config = dict(
    n_layer=9,
    d_model=128,
    n_head=4,
    n_kv_head=4,
    head_dim=64,
    d_mlp=512,
    vocab_size=2048,
    activation='gelu',
    norm='layernorm',
    norm_place='pre',
    norm_eps=1e-06,
    positions='learned',
    qk_norm=False,
    attn_scale=0.125,
    bias='qkv',
    tie_embeddings=True,
    parallel_block=False,
    init='normal',
    init_std_qkv=0.051,
    init_std_o=0.00849,
    init_std_up=0.051,
    init_std_down=0.006,
    optimizer='adamw',
    lr=0.00163,
    beta1=0.9,
    beta2=0.95,
    weight_decay=0.076,
    lr_head=0.00606,
    warmup_steps=555,
    schedule='cos',
    final_lr_fraction=0.0,
    batch_tokens=[8192, 16384, 32768, 65536],
    seq_len=512,
    doc_mask=True,
    train_tokens=153300000,
    steps=6392,
    dataset='wikipedia_en',
)
Each number is 500 + 40 x the weight over the matrix's rms, rounded and kept within 0 to 999. Layers, rows and columns count from 0. Numbers have three digits each.

# layer 2 MLP down (transposed), 512x128, rms 0.0704, rows 13-38, columns 0-127
538514469502464432470570475540514567569461495520459551501485491497518493455466521498490552441499482491508545493516503514510513538537461527520484521529563484512428387472568516524492505492521492586588452544526481462537458451526518502546459511465501441573504442501463505470513477508562455516463483525528492513446456494483537472505526500499498533528487485580505443479496433466487465440492
408542573456453455576417502518483473524490548500503571449605501494487442532597424542506539545482438497477566581485477477467580423485455474521444575540482554539515537456484548440480551459539442509458537482581533503427550472570530390547519474513501503558374601490472418501498562432521569564540521567534472542428516377446456440486457453572556463566557524452482513493526434427489537413431
434524503483538581553484503479518436466561524525488530520432433493494499484470483539470430580504544466520433609469400528521514469551547511503541454488423497494581512528513496447555453510482475400506567476464527437493543548459503457496547431531470571562488533527468506558506488507432539510470460469493523531562496495508481535501480543453529459444513499444469524481504581505506497534472
510401478540562529524516479475562459576540458519590513480422536544454510517524433510537547438530559534455498480460449508494450473609524387562506502488487409517480458467542530475502558527543455511438486585508574425508496483532480477570507499520449507515467437460477593478544461494555514443488551449423639455491449523520505507487525500484522450461477470509507501508535517551551404493534
516542469488500504462472494514490511519448483566497496476510506517488527530514487508431444489553506413502499490505490506491555504499518576480472465547494528562494519525515511489462505486479515478485502461503536453490563511504520519556524520493513459519482492476501519547523501533544526527544428494464464427522526494494527482466472494542472498519479457510472480495533476489489435497519
488497554506461483500418449434439504513521497555461495516547462525494494498490500484565493484542510513497483498492504524533493602463498492517515490524501559503489502487559491518500515420481582492478480501523493527521493496394456492498474477512464500483522488573467502494493595524555520497486454487461492388507499575456536519487545507515522506478494482503579478510504534503555480458552
498486491584545499518501476549499508465510447546594575543490510545516494569519498458552513494496518511469486486488445475545515462514529483614521552494481462519553513457483499511499514474532474479467496468545488477536463440490475479509483458484472582512471463461536467511433471536496477498448484483511552529519525488465432458520486473539466510477487504517467515518517485523488504427479
500463426498564514471511501460491474502503511491515553531516434487484534533535495483483484522527524511483544483492483536503468480478496500450483473456449504485537527494491483504500508493506495462441503478551535505461517485471516472488546506495504514539477539519551524447547566531448528525499492557501473534439504445533489512459498516469474494433497527481515479510496522511471549542558
485489496475548506482486533480511487492554536497464482499511541506498473476460510523541501518504516479510500532543450534501517511487523486549542518525514494479495443484500532465514469507508471491529524470499520440512503517507498512477472528523489462562539511507478522505506478458506507509444493476469522497526475514495486526492500479512445497476480511486508524500527487498514508476481
505557620673438511479456442521471545545527399514548471505545468540508324503639603504509432465578563519410525505561509389487500504439477579508553445592472481552484494506539444487551453393493569518439512465526497476426524456432503510465525509488416483581570500572530519511472563552466495494478428418448501434491584532499516453463661468454448462527474471453516475524517491552466464519504
447451575480433518452436566611534508552432511420526569442401526501539558491419470482585512567469497443421546543529462547495441467559412626539446508424464495481488574510477418570500542436497533490458483535462459533558548530511447429447446489515565495576472545513441508569477484502523415513520458450445500519508563543521558528482556471596530554497569530396481540403491479493468361533519
512530549499505507474419503561558463493541522493488555499434538592473478459510502527413504426502454482453494496492446533435474467573532555509511431448521454471491494560508565466446555546537469434596511572486607513546469472506547488511428536530505510458534482428471447538490468511465517466530543511487507537540493466522460523481445481451525512515578472485488543495542488466556453557468
537507474563495498501450491422452433523558517466538526458458451554517510518562476538528564490524521478516519498555490493471559470550549469549479496555464490469488528461468600453492462501489511493499560497527491493509532494444472472435513501488499523524421505472587471446515531463510541561493464456482535453464536647478450459498526459504494507539541561492529483452463488458497525509495
496438534526500480507552484503482502538458448517550490469560505459529498495533532519490541497479474539494536476464549469537459465505524463428494540522513496535504496537516445538421485504524513521491455536560463574524495433489483516523563460489480496510482529481532502437473582506514464488579491559500438524475445419546507511497505505500507511492495495566460479512479494467502476493551
512513446503511517500529519509471498485533465523476532528515470442497501540494517532469490513485550453465486487503478492494491510495512493519468530488515484526511496485519505491510503517475515500498466535512478459478488526499495517510457493498525535484517528507500544513483530508468540496527486512493479481488508506471528550515528492471508478515487502482510480475488495461504500513489
481479497479573504559530473460518494480501459507512540517534484533477494461500510474538534524558529466525534496424530437439555461491504401506512474505478486523467484465518502464502556513503492485526523546494485402489506534489540384451491492516505509485485512506487486500571491487500534473515481509470558535486506479503509456487512521520596463496467586544564462529492478481545508513508
461528556500554467491499507544522594518489537533425476461519534523479450563494527486542472495473474535454546507552456507464503528500484505540545517486521494459401426486474517464537539460433453562541483426550517481542466489569536525459531516483526475506479452494492535605504530480536520511488469466414510502429535553498520466488497455575482488557531524484541486489494377495530495423483
488499488499467498540539466499451514449389405413510548515454524444522449443513525493516557514534567475450521477455439516492486520517516453571567426484517459572473536501530447449546480548538495485488519501518508477478483458447506517540473495498461467485480506539552524432482433433512484462498452512555456520546587507591496479478548532531530585601487560573473469516527498513530517510491
458482484490566498504522444499470480504526496498525465448568542483565519478512509565542516565483522482424519529483419506510474485543478515486525490490494513491479480541431526533445524493497548472517511496483460567560498513530510478495509514432503518501512508537494496462521544565502458498497488527498436541465477383545482492483484504494528465501482550441519539514485533493443440484512
483534479518499507419527439495487518535417515489443460478506450527501505536451493495484571432505517498408519511502452526536528480537474545510506506503482515576503454452413444416565563472402533495431482496613531499520456508549459448618535518502565494584561585537522481523497489433453412542552418568491438479462527516476455523501525563522511446494417557565497545505584511478466546443538
496408567553439488483457452490523539464489498445483530426509435474444469488517542475550452539492520504545498523547484490481459522510521584522476526541491473472514508572510519590530496483510513504416459636572495504465496434509466515450554449409491475502437513474516555471557469564492486541417506494548471577498523435482473489452504559493517568509593541408488522594513473487531501527522
456564538602473517529556511498475509502481455524582512477479464558499525529547548478537500445554492510484494459488509488515478492486528496543443506542467471475533487545469582514425515466526461499495479453457499470531484507515546401472478485560498501514546516500477491502477459527498431500464497532503537438499507494469493516472486509523504514473560476513489512490491503489451511502507
482514480483513522429523480503567522473466520441495560498491493454510532498501546535523495436486531532531475498503554498540473538483544435535486520508511524453516474509550452507479482456525568523479490500493487492470490481525495435493544516457554471487501527537521529452445526462510498418513488504488500496540491487448466497489467497497515450515525489505502529513554533477524525442531
526461637513485578509439440460481512551481506512588406466536515521422534408536529515506561453507474481577475486500605557496437556479467502479478427583476487550555523545471473516486491540482543354441516482533514527526610513393492461502542417480482526417508496494495525543533533527529506480503497482496501429595468616503533509394537554543521473419452515577473441546448506486469473510563
486438534499479529506486474493454481541515481529501509490515533473492510501533501481492549530463511523521533484522462513504491516481479522509501564502487506516442492479505534492502475493543480500468468455541490470505501487491498528487509497522487502529478468494507503555498491471536481491515476493482551508467490489538493511505504445523472499520541538472508508565443485464479493545535
433515481528560514410474530508464490514569481511564518602495513537507423496402563510529490470470463548513542531535523555493534492422458428368548580607491496487505492557486532465533576523412535493491476456476539567583504459477443479568513493515528542514435482442491445448408414522483489370530571541488494487488409556410471463439609491492548524526434619484531495430500492375473490512535
# layer 2 MLP up, 512x128, rms 0.112, rows 14-38, columns 0-127
466530446521448468460495493492548485468522574603518539454483500546443499478528439530517499516519473537574479506487541499584524371504404375479580431512475481529480500471512503618486489515447525493418513550474478505449532510490503494455508463505522434573442563469608475457610533499480501443515554532589525528484468429502467492461453538496530485473569503511455410403414517626482488428433
519483509515486461467509515511512522506464501494500578477501513491502499521516497477498522478480467526470512454503532495495494500475452468473490512496521498507471507488509491501471521491528517516488466510505479521497506464489487517471475530474482465573489494475510493468489513473516478507511524506496476506472459482501506483479513477523483499526498470530496441489486467511481490484495
562502570558448470586470499502502537573521465564564546482472511420470482490538545473477486456491474497443433501568560522514441445549501487452529453467510491474481487481518441495567504506551468463496475546582493549538495442435493536501483469490416497517485508453488536455499452500482442506415501515524541507462504500508489502457543503525560452471471524548539438466516467461529455418566
486527510497448490523489466476499468487505513522537523507529469499534471494493504518451523473495467524528476510467512480570562483517485432487506546489492494506485587497511396543457454494488545497492549484497499530527537466431535531501567474538427498557512500549498492515495466489488511485520520506521431527516455490484500501485514490490477500476517440516513431433492519516433493480506
509463545538492481529520524557545486540483534521521502459525438502459545473533540495463567497476471521498507441511525532514471446523478481433474497464468495521516560540549463493500515492536535514493432473504460552525504497425457566477464504519503516525491460488514472557555491526496459550547489514516445443496526518514522473439521488424478532510545403514540471485458500432433509518503
499441509535524484488494548505471474538490512537490538414544406546511461491513448493600489465456517489527493524498545453520552406449464494487462512476509469487462551490587450546527479532463499517492547476401507482465520542498542504510511547523547509504428506488525510448482516507477497484540574497528450480501468504505497480491448553529442489519486487575487459506515524505500499529516
526469486512462469467520478477521521519471535527518570519545480492486458472524509484532528501455444558495505473500527540514485499512471476496470511513490524538509500467502497471483483475501499522516484496499472538470487492491537499491465513503513473578487488517500466484542474482510480502507547500533475507497454493487504522464492478481488520517509469550491408534504480502479526486482
511473527511511500503498501502498494487481505495525509481510476463510538546524508518501507489479479513481507514448552482521481487548501470469491507498494470501477546536497467523488517515508498486484493485546503526493530470459480507484532472490498535494471508508553513497488543495493486496563520529491507518480489492543493478492537476513474465490493489527474494480464497500490472514539
564498516507503473521493522487508462490433562517484508466595439525463529475568507490515485432487482450453522464550508491499456482496489473403421511497453511578531571563466530439396494448534513507429479512538514619565499457472463553464438476535495539560549472453500451564538528529520432582516439556518434400497510467530469489470497463436485551523432489546477509537499518434502452508475
515470541543469536544515464592511545533532423496425565464600506463456509541442556497460504474418434420451551495590498426466496457532422506485396496436504477438516534556503461510484507535561545515495532527452527587521520473445516468480471513498519572541484484479479553458515553452467318441430489530479404464535573489537592530459519532471582551435580516468530468440468509459442437464587
473446508540511510515574441488500489486469427533548495504507513431465457462464479490519475427490408460572503507485549568547459534456476525506468520580476467493470487493492399472496489459483536495475521452465498603461525498498497539540539490486531490546521496478595516568553505462471463473537520501536459375478459514583514537539537495526512507515444553554484477449513480471492572520513
448541520426494479456489484534451497513483495503475551372507513455458534529455562520437482488414518476523535496457496487531548488454380489490458452532484436545516547508537440513463500460538578547521442454469470465510553513460534514463511535484567539518472476574531525470475440496505554408559556492604507481522389487513560501482451484495472510412519522580451506473492498516456456559565
505445549525490476487535491469481474531476488519543559463505495453512481485510510495505520498462440499475509479461521483532472492497486458434520533510479469529484533517536437481470482516488531502488473471535481533509486445481457548481541474514486493541450526524555507469488531499506467510561541547514450504455441486552531492455488513516467479517487473508466437482453497508455479506541
485450537528437487501523510485446486529481454503528597445509501504487548487447513526443488471515487503446460510462517508524485457495475464472509553543489481476496514465530433528457484538478502489485510501532493483472518514497497486500503507516417487526526449487502529502569515450464492499529518519542483455560495498460564539511489521488471506513500464522478452498476514499426432523529
512572507520581478439518469502433510474539490602486530503471514520575472491464475543534478491452443475477457514485537483473498460537426439497527465483518476528497494463536497557516479533427558481439518491532535521496536540491558479498543486472443459525429537506536473413497495460543469475559473512508498589513448503440442446468586535542493522492520495503491441475517512520548468460455
502476493491471524515496526482500460505499509529549558481502474492516501494528501491503516527501471511486457519472504503531471487523495482469489482531474481528529534533535489507478478491505523463484496519502491522467544503457471493501517445493489516549468516505521485484511492508492486497535509528536475486508469481519501522472503511464512459468516464530469447499474536509474465510533
509631523482543487485489479488445438499521508527471553504527527460505454452585549520558494540488393548531547511501497515485534504526460479454523571488455492592513556501513468542430459493450510506365564448520560542468544503524525443428560485510433436520446534519478469436601465481580525458485502479517483595484470429405502498489498491453478424477492504469425392439469531475625473459518
505488460545424521505516435493491500507509558475482535464509479460526530455552502533513517510523479507492458478483502496537499454558453443499473476498557509521506527513470526529475499505455464494470491535530468503492523489452514483474470499505487493556540507506541476454489476509484506457511550530540526462515490448516528465496492517487526500469533490495515519499510523490456455500493
564477421452529481438524458513514515457551518559426533485538487493503455469551568549488557508549433462481519468554468350567591450496428509448391502477566497538453518487440506564565518523429540479455541556470481559539556502482524435513474500494442518541436548497481512473445438408502487474566573555518474539518494441501529450476496487550491506429547482516503478441490525432526418465566
444403507518470490488455492468533480520472514543565516494502471521514409501480520507601569516447424577569458517514508473449476478516438528503575482532483411509523552522523478542485432530617487517439494555521535522421484522492539429514543541417512461522395556563508540449495595500471491459525598532527527552457465453526532466499550500513480444503539446525452432508447485532542513496540
527516587464491521489488556577525496558397451478513518434547495567521464511499550535481513479511518574548471473470523414464498472472444492543494521556503434502534533513518541513517428457518454509448450452499465487461514556496487499566542498427490431519436494471496530532529558527472453388530503490513536553493476489441514542511533521537539447511522520536471438509474519543491431448467
542558482401488494504518468507525480527445545606500527508504508452492500515514499525487473497456481623520494491485475474507537477487426484484538474515459420544525464524473470538516423489559443533502499451553531485429489537517488480583499474468500518525377502490518517437495576519514466444544554436586454551500441522411461518445539505549533444445535474603472473459502501465491542432464
496552565612453505467497457484480477580502500428544518426596529513455508450468498502557570460516434501546465470456604512522534460490483418458547498572501572523531543550560435565499461583511546490494484522500388567485541511434491505481437512493433478530456490488488497494464559494495427491505524461502459497526440518454532515458533498516524508511480427536570390524459519501493472463552
501462496487472514473448543487533501472486528512501524496498501481540520488507530506481531538512453518533482524453497476463494472539507481478531527535470474496500511497483474486472488516480441492454516525496523540430526500480504466523556493484493513525423520500500450474484495516531457543556569499509487563508518468464518522496481530467535464467459511513496435452508495520488500525515
515539563484571477440528512511548499470554571515466539451549509524558513510495509520513485505479492473536475534444547433537567495470439456378505462475529518481396426457446505502601463460382571514448519531501518496541564509540492415518499477460467433538407592519481442454476542483508473526520544530515527510459500473542567432533471508551496472465482475545480476508459550476403483464532